From a checkpoint of a small transformer trained on Wikipedia.
Size: 8 layers, 4 heads of 32, MLP 512 squared ReLU, vocabulary 8192, 3.72M parameters.
Architecture: some layers without attention, local attention windows.
Training: a variant of Muon for these matrices, 118M tokens, 10172 steps.
Each number is 128 + 24 x the weight over the matrix's rms, rounded and kept within 0 to 255. Layers, rows and columns count from 0. Numbers have three digits each.

# q: layer 2 attention query, 128x128, rms 0.261, rows 0-24, columns 0-127
# k: layer 2 attention key, 128x128, rms 0.251, rows 0-23, columns 0-127
q0:146116162170097068108137165138101109170129105158112149108103125103176143114103087094114086149141130120144113137120116129112121142100151165127123133087123134129144129137130128088171136133110136128144142123125116104127129152103152094099101108079151094121136157152127073188198156126101135171110146155147155150084134149139131162135165126131108131089123166129141113164130142094156158160118
k0:181147134114129160079102138125138086090109147121152125132122104111113151095175081136131143073116161099121127123127119155131116098135164167091148087150136122086124116137136116071165121122101169073102101107121138117127132144108149129133143133152095132127152106138157152125121065155139127135142117182143128173122121157102133127160122106127145077121091100091107108105107111130138126101086
q1:124101141111145126116081104133109128094155100153118145108158108117087109110123141102130158091114102097173098084106131133102132117138113102138113142173112142151119121092100139137122105144123139147138097101148148097105157123141133103137171126107152165129114156132140146121149136146114142117127102123079097121118152108120110121104140130132108148100079142139108119154137116115082169129140
k1:094104118175120127179167132118141109135142132133109147149125107138125117141114108153137132124125118133110123151125150109177179149097144158169124161121130093133141131121104098142156135083174113097154093148129141157124113108121102127102103121137118110123163086151162098139099123163108122145114131125165086145172138122136167139106112145122177135150107108126117113135138130125132127092135
q2:127093156101152143110099084137115128129108081124127111140138178101098146167097169103099118115118087098154125118108136130104134124130105122132097126141100095144094174104087150136136103120065124153181119110154149078117159135136158122108136136138136132116147134118109140127128172072100134114153119112114162118090169103142119114121162125108102131088125114120130105194167137094127113126142
k2:115125117143168120165152118071172125119155149114115152120144129137131098098104102119125144161131127115126136176110149150177153160141122126161148138094133118151116151150109123095119156103112105118137124117112110124127096114129095131136135127133137115122110103185130135121102188144102150119081169138149137109162125133108103123106121185153103112138117129124148126099139145109123157133159
q3:094132092094142125126117119131121096115091099153151126145138128088092130142155135107129133130144157139118097118141138150119097138147122069112142132190124136147129104136160136161132146198129135159124105106125158119110119145137137155095110138103153134124140146115109121134121140106126128166141092130136112128118122105161140122137154099112122151126124113109133137165112129112105122093127
k3:110076112156120142126109091161091137166082115076128127124152160139112144143160166129112131166115085094141095110118139109096170109142141102126132111153138092130161136121110122163131151155093121170190151135088146106085162119116125093119135116111138129109158190119085094100176122119132102101153140072133118114105123124133191103107086141094130140162124141171144138195117117098095126152141
q4:147166100119125113142140090109158103111085119129119145104156092122089114115171103158166132139099112143123142119102159095144128136129138151102125105125138158130095130136150087145106157067126137110091104124130121138146111156150097116131118110135097116138087172168149142068147144140157113136136155152134133161145119134082117137134079121098151138158121126098125166075102113166119119098152
k4:145148105113090077136121128156121111122174124113134083109109144153153082127137162159122085104116128165156143128175137139126155112103148101115123133109115148107091119138118133123153190110113148136124141160174137126119094157122122088136092139103101108116166138128141149137111111114163145105103103150135139149147133141097094139139127089137079138133108123109145148086163145117154174127124
q5:150130141127106120135192174139124154124143119118096096139124094131129126158105103144094139121107142136122124094154091117140143119133139127139149116116115153113137108154093117147132133139111159099128141139141132127152187121115130175126134129117157089106148121169129095138105126159146105126154125160148160097159161109113126163131114114123098131142110099117146106124153128116140133140134
k5:147167161113090109124131161162137122139130113124086087081142100136113157086133133164115138071131152136121134115177098152128143135136122137047099127101132115125070087144173118168153139120145110114175130161148128099150097132145161135124104152134142165148138140103164139170128105168178109147166110184105151163151116135092137146121136128085085124099130090138132159137094110161145091080147
q6:140131153104127108121159183134129107155123109147130105132131108139145136176134133165149113103101144131126089107161131124164115148153170138161109113103099144131103097167119108100147137133114161100135106141124141138117104123100107095138110136171105093107147106103189120151103120156129154151145102143108162151126125135124131135159114123151103128160137104147130137115114152142129133116116
k6:148128135107106115161155139172140135151167177129122126127160107171121132111141130142132105103104135131159095114126125117152124140138119124069130129138174144118103093152145128130172138103115130095142114134137096150161150145148162149123163132081108138094152102135149103129121089128149129091121126137118130143099131125079120126181105093125115145126134139143139138077148130136167132119189
q7:099102138121124145104121150136115114145162139111131102137145124112149114159110138111132090160142128116137144111144111133122142128151112093176130121106086105152172119140133165111133088136121134128137158121110115111100157121125104097140114147115152136120130090136122138167136149089073132146146091128099108097136120121148146158149106119182140154131155160092114098163107141118108108136085
k7:133082124123110133111151065116151097117109141147181154153100140093150116189134137139095104150126146140143114111115122116102125060155161101138143137179102104134167169137134134121121157125101127171169112102107152129081125129128050122105111145119139157141140127115116122090144163110061172156113158130100140152077135161152143102132125182123200148172141166112087076149110105091113123121117
q8:088141141114096146137111161107155136176113140112129117125136146119119170159132124110125138132149122069154087129158142136144137115151082102127128118119125087180154157134113137140150127154138133130133115101132178112116124129106128158171128127091161128148107119096127106147142118126129162138112121123110107109157179082183135103145103139154106136088093144112127112167106113100097139184098
k8:153074135156164196105140069132124122147090132120146174143140159150103135152135147163083137131110096166129129135152120126115100127114154116158146136149100116127178175093133161130121140167146098128134147133102125135098111143121120107084139122084139133143134174133069090065151139102127149129123149098133100137116083148171157125134113137147138141130137153161101114163111149111146106131139
q9:131109108139135143115141095116133117144096132115141145146138156136134134122115171041167093133162118128119156148096142132104118130143155065169126121142144111119130148113146129150090145177120128171147137055124100146104163121104108134151102113103130145131105149129101128149140149127176141145130122090123100098115144155126126064126111166158127160086164155146088082149147138164108151100094
k9:122137128151122151093166134098101118133088172105198148108084142095169121176123137119118138157136190127112128137126143107103141144142144120125129137147096139178177125115105127146164165143126125160132113107139163165121133137110089121109146104124162127129136145152098122105134156079070122140098165121158132120131132116168170115118135168122124114133123145081126125129128156093111139156166
q10:119141122124163132140164123145139141147144118151141149175100128140084139093162108119091116101110138131103111134137093111137134152156120093115116140073091124115092129157153103148134117084162130110123116191143110136163128113095116114120146120144101118155106113117182150145102142163126099088126163121156154097123142131140097099193095123150127123104115103115154101130156103189122119090134
k10:120105166131119079125138160140167107163162168154126099118161119153133145109117128157157140104147152123153109110182104151130147130116080137132126160103135131138052099170147142132134118154145084127115159153136096139160106169156209159141145136125105136124151147126126088142125119128196085118113100143165163106147145149079117173153150082109105104117172109132138164104160133125163108143101
q11:151163068089096153117135085152147141135125141135146046157148149133180111124090141163138141120108110157161179139144151106096115099130156162126087133109117122102156116131108126138075138129119133085122140125154102131109143153129105168148131139129114110118150123104139108125123082127136141138104153133123176160172096079100141166088159157129121128173126142084133155094130106074148169152134
k11:090145129150107086127097121132078117123134159128142152145122154157144119142084090126078165126143125096177156158122169166093112140108076086128102115163107102151115151096083139129142105185101125154162121130130157126123151119103114121117109144156137137107101106114098125132170158106109156140164104155091151085082071135125110107132181174143129132105139138109099116171092110143142126155094
q12:153135163125056152143107131162136132115094142101122115117068118121114193122121125126135132178168123119095089185126097082116144108137126117177128076109178119153133125152131134128131127129112084133119099098108061152101127126120154100118149127117160130142116125138118151150138114158147116083146091147143079151105159095136125155125161144111107095118149110162140136196166119088145101144127
k12:145109107158118111169079140105097097135133114090130128118120136142082177129119144145126162095111100108093073136134138126190149161141176148159134138124143112140102124137117112173136099121133120110143114159112121097134114110111121137149169169169120147190163146135135151144133106124158091101138126161106130145125140128132118162137106170112136112181111116136135135102118078128145112125207
q13:122104126121083092149149161129095131107141084112108106130117132162153183159174129131109143143135111122167120128096120146108138102130096113150120082129125128171135126121119102121143116087134148078148107161110154113103101141102143099155101132153135124160165121125102141153127079093105153104086109144166129100145129141140171101117167143140130092153155121124128116115133146090083107114119
k13:107107107130144111107124116115145092112144116107145093114106132133104105123095175126109100079135128127152120154136093109095117127160158120125121105103146131106145141147107101161154141106119113148128089133116136093125180115137154175112131111065120127128101150094156137071163120169133148130150163181124155144148135079101095150105161148166093122153140141162135118124117104147132083136143
q14:123118148147112078101098120113083128128134123123125118125140127148152168099141153104091148130137115140126178121179160153111102131143118120153106179152146127149133083166120146093180091147085123167152093162124121117074174089137170123145117128094138110129089108136133114110127106134152163131114128127099080098110107175128122136102120138119086089136054131153097131137129185131137091195138
k14:115124197136144074159090105097125120182140139167102133142109128152101179117126155160146128137134140087097099176104118095114131097166147096113131151071175137109125097128156128118102122123154148114146122137121105151121127130145138129116106126121121108095107117135097144123127126131160109123101119108138096143110125108117106144128149117137092119102098161117123099119143082147126141126108
q15:097144101124099161114106105187154143155152123138090127153114104143100158123162170195123127117108128131110160146121111160094113160117143131152112091115178121110141137137095142141167109143151065114150059115121119131136154142114122088131148154148115085114132166102115097112166129134165110119133091095142130121115106083100127134127093070120124133137141136149098147087126122131130163124140
k15:097148112099152077111124131105113161179195131170131112140138107166127159079112138147165125148089116122142102107137109135174166137104118126090133121128136104151134116135134141200133123114136116129122145139124117130137098120139118082174114135120107142126148137138180100144109140111139118136064078132079109155086144156113107106092114116129123173145102153099159114104113106116119158122148
q16:128121098099089139138103138092114136125145112116123117127137128114110083149180165150088137097164142112113169149144134145150104161102122110134069104152094111140122155106136114112114141148129088150132097107157129087139075118140138106134117150128113168132136136157142109142091119108120130147095096152152153182123124126111107135113151171088141140127095130133143135080139102165158124075139
k16:077126088140143152142100099113150141104081127154124108172107146111153087167112093081143083155117106066134128135145147090100083140102118133124122107126129093129119138160102132129073122119112120138118156127129077140133158120120072142177132137145142095138114128146095137147145129147122162088094140125121087127150157107158112137182143129116150163153122141126142124168137126139152106177099
q17:155146120131156165149150099099085146158143100106153105137112082118124088142144097092157104142156112148131096132139133056120147125099140126161121151148090160127128114147161135136174196112096151134123140117163149134138140170110119120126159134086125125115162133170133127115108106159160119161122130148117139105126112164140154113105120118103122120131098138127119123154098095097105131176127
k17:085160133122144149132099137103144100116106127132125142125112143152145105116124119104125178105094119165142103160090138171137144149143143119138099122161129111167107149129119122109073120086146095126143150149110079141163106132121153113134141176140136118134111139154110138099108142128139114146159131159129148101109130109107130145145137109127138157147111114131111086126186143118132117157123
q18:125192148101153129150099113118116074129077080117127093158127134138131143120091144168157095144102177130091094157132122122134150130108122120094089087177100111126112110078133081134104167107126131158106109087083171142149146123124106155159086142106149124103142145112108095199137149127116127143133148141113124128131096073125153117126104124089112133123105151147152158092164081148148155121170
k18:189103092161133140148126104118137126087074106150125128122158103103112131152174112095105132146104122106131155130092105139121135141149130126131145129172158119131111134118113128139159120122107158131126155137124135170139148084068075148150156124097120131133138135106120169127124103137126167133163083125169160148100136127171165073138120145139131129137105118147153108137098125130072131211154
q19:170119119091111139140097165129145191125094097143129141117117136145145123137099159130129120152146134119104160146147131164126128107166156124145151154117110087098102147167102123117149133140135105124129149149071107095121126104161128102085116107104093108112128137131078130148140117117123158141172103129137132128111120127130112130093101130135109146142151159117170172106156143105122090103158
k19:099140117142126057154092123102164165120122136102135088125098112101121150138147118145144139104118127118120073133094110129115089137079095129132115140122104125105125165158144147159098130115124145135126131120109151109108108131085153169129152124099131125088141122135143134157120125139138098100125109116105129104144124132089136176120092139110082129111125126117160137131099160138155099134171
q20:102136184124143158114093139137088111125108127118076172122120083104120105110135121123117080114133121121173100111137152168096121122112204109170108183121106117133107096145141083105107139142122119090150101148116121175086115123181105112137136108159133107129145114128108134145096100081147122176120138158158107131150119160113089128107135111145144133129110122116128087151091147127147119125052
k20:087157154102080126118143126147078131160138129089133156100159109134073108157163125115125105121122114102129136113139097103124077122133142162130170110151120146159138140100132173148159113171133119123092120093101120136139115163119119118137088149165118136142138098112169084123120146156131102123098141129097136112158131122164161167127117122126123127107134134087136116133133090104093068153090
q21:126145134153116113135116106184138116110068136116144137100119101135141151136160134139131107155133121131126119097159123100134109149127153113152117111159101214133103109118111148136150183140128156151097122163154142130119098164168109108091151139151073126117102133160110120097125088131108153116134080147106107107102121124151117136130128123139107133172109109153113122154124136130105148074156
k21:141160093100143123127102107056104156079101133131143134139129173081111129180117155145099146152143144116143089133162159096125099151145107137088122146134077148093126160150098127149142174095093121149110103154123149149126122147157090110133146165100141107123074155151093132131121145131079088158133137162165147118073148143123131085090131156133128108092105112152122139146126136109164105077147
q22:139161102108092108165101129140128093112137151128138154088112109138142152158121133149118134149136144102122147104124115159118156093139179100105110111143135086144104152112128101117152147142119158107130152134108144108100118146108132151126131147138098149130132125150139154123126144096122109118119147137115140193154129147087105099120104153157101132126125126135130126096148137102068109148103
k22:107126134132115103132146170129142118150169118097109155133133107122146125142093116100150121126088138172124146118122092065159116145154105133102146194140132157109139094130093119190128134088126132122117131108110100123122129134126158138162164136144147112103115087105156133148120109161132137139141091123141136111154107123104144152107137136141121172125105124122157120117099105170204136177136
q23:127121100117105151110128154139114112110099099145140153133121138142159124139134133128114124152108148126127168157108104126143122124161102115134122150090088092092135081167090134147069154179125137109110111104125157157111097120083093124121126146151142116130131187105116124101107152151151097116114170107140129086121155130089168124114152106131103139098107081163100145095137133130145095099111
k23:128145115138076140153165149125111101137121097103153098134123100133117150111122124123164106129148127118167129134140159143117157128078083132121085109159102173107143130107128069114091142103166164140095150144112130143113153136131127132172117159115103109112169135122086130079139149133112113151135116173112131069148174073151158115131114124099135150114099146137125143127124107116146112165160
q24:180140147122119149160124150087140157161107132110088157175149132143101131090117150128117103109115111120127182112161120088114101120106105168161127158137096103100160133137076125125111130148111104157116076146142141148148153104092122172114114165135134097115182137168122140182133090135158163162169114112108177152129151112159143167109197139152075152131145116105124077143138157111100125114120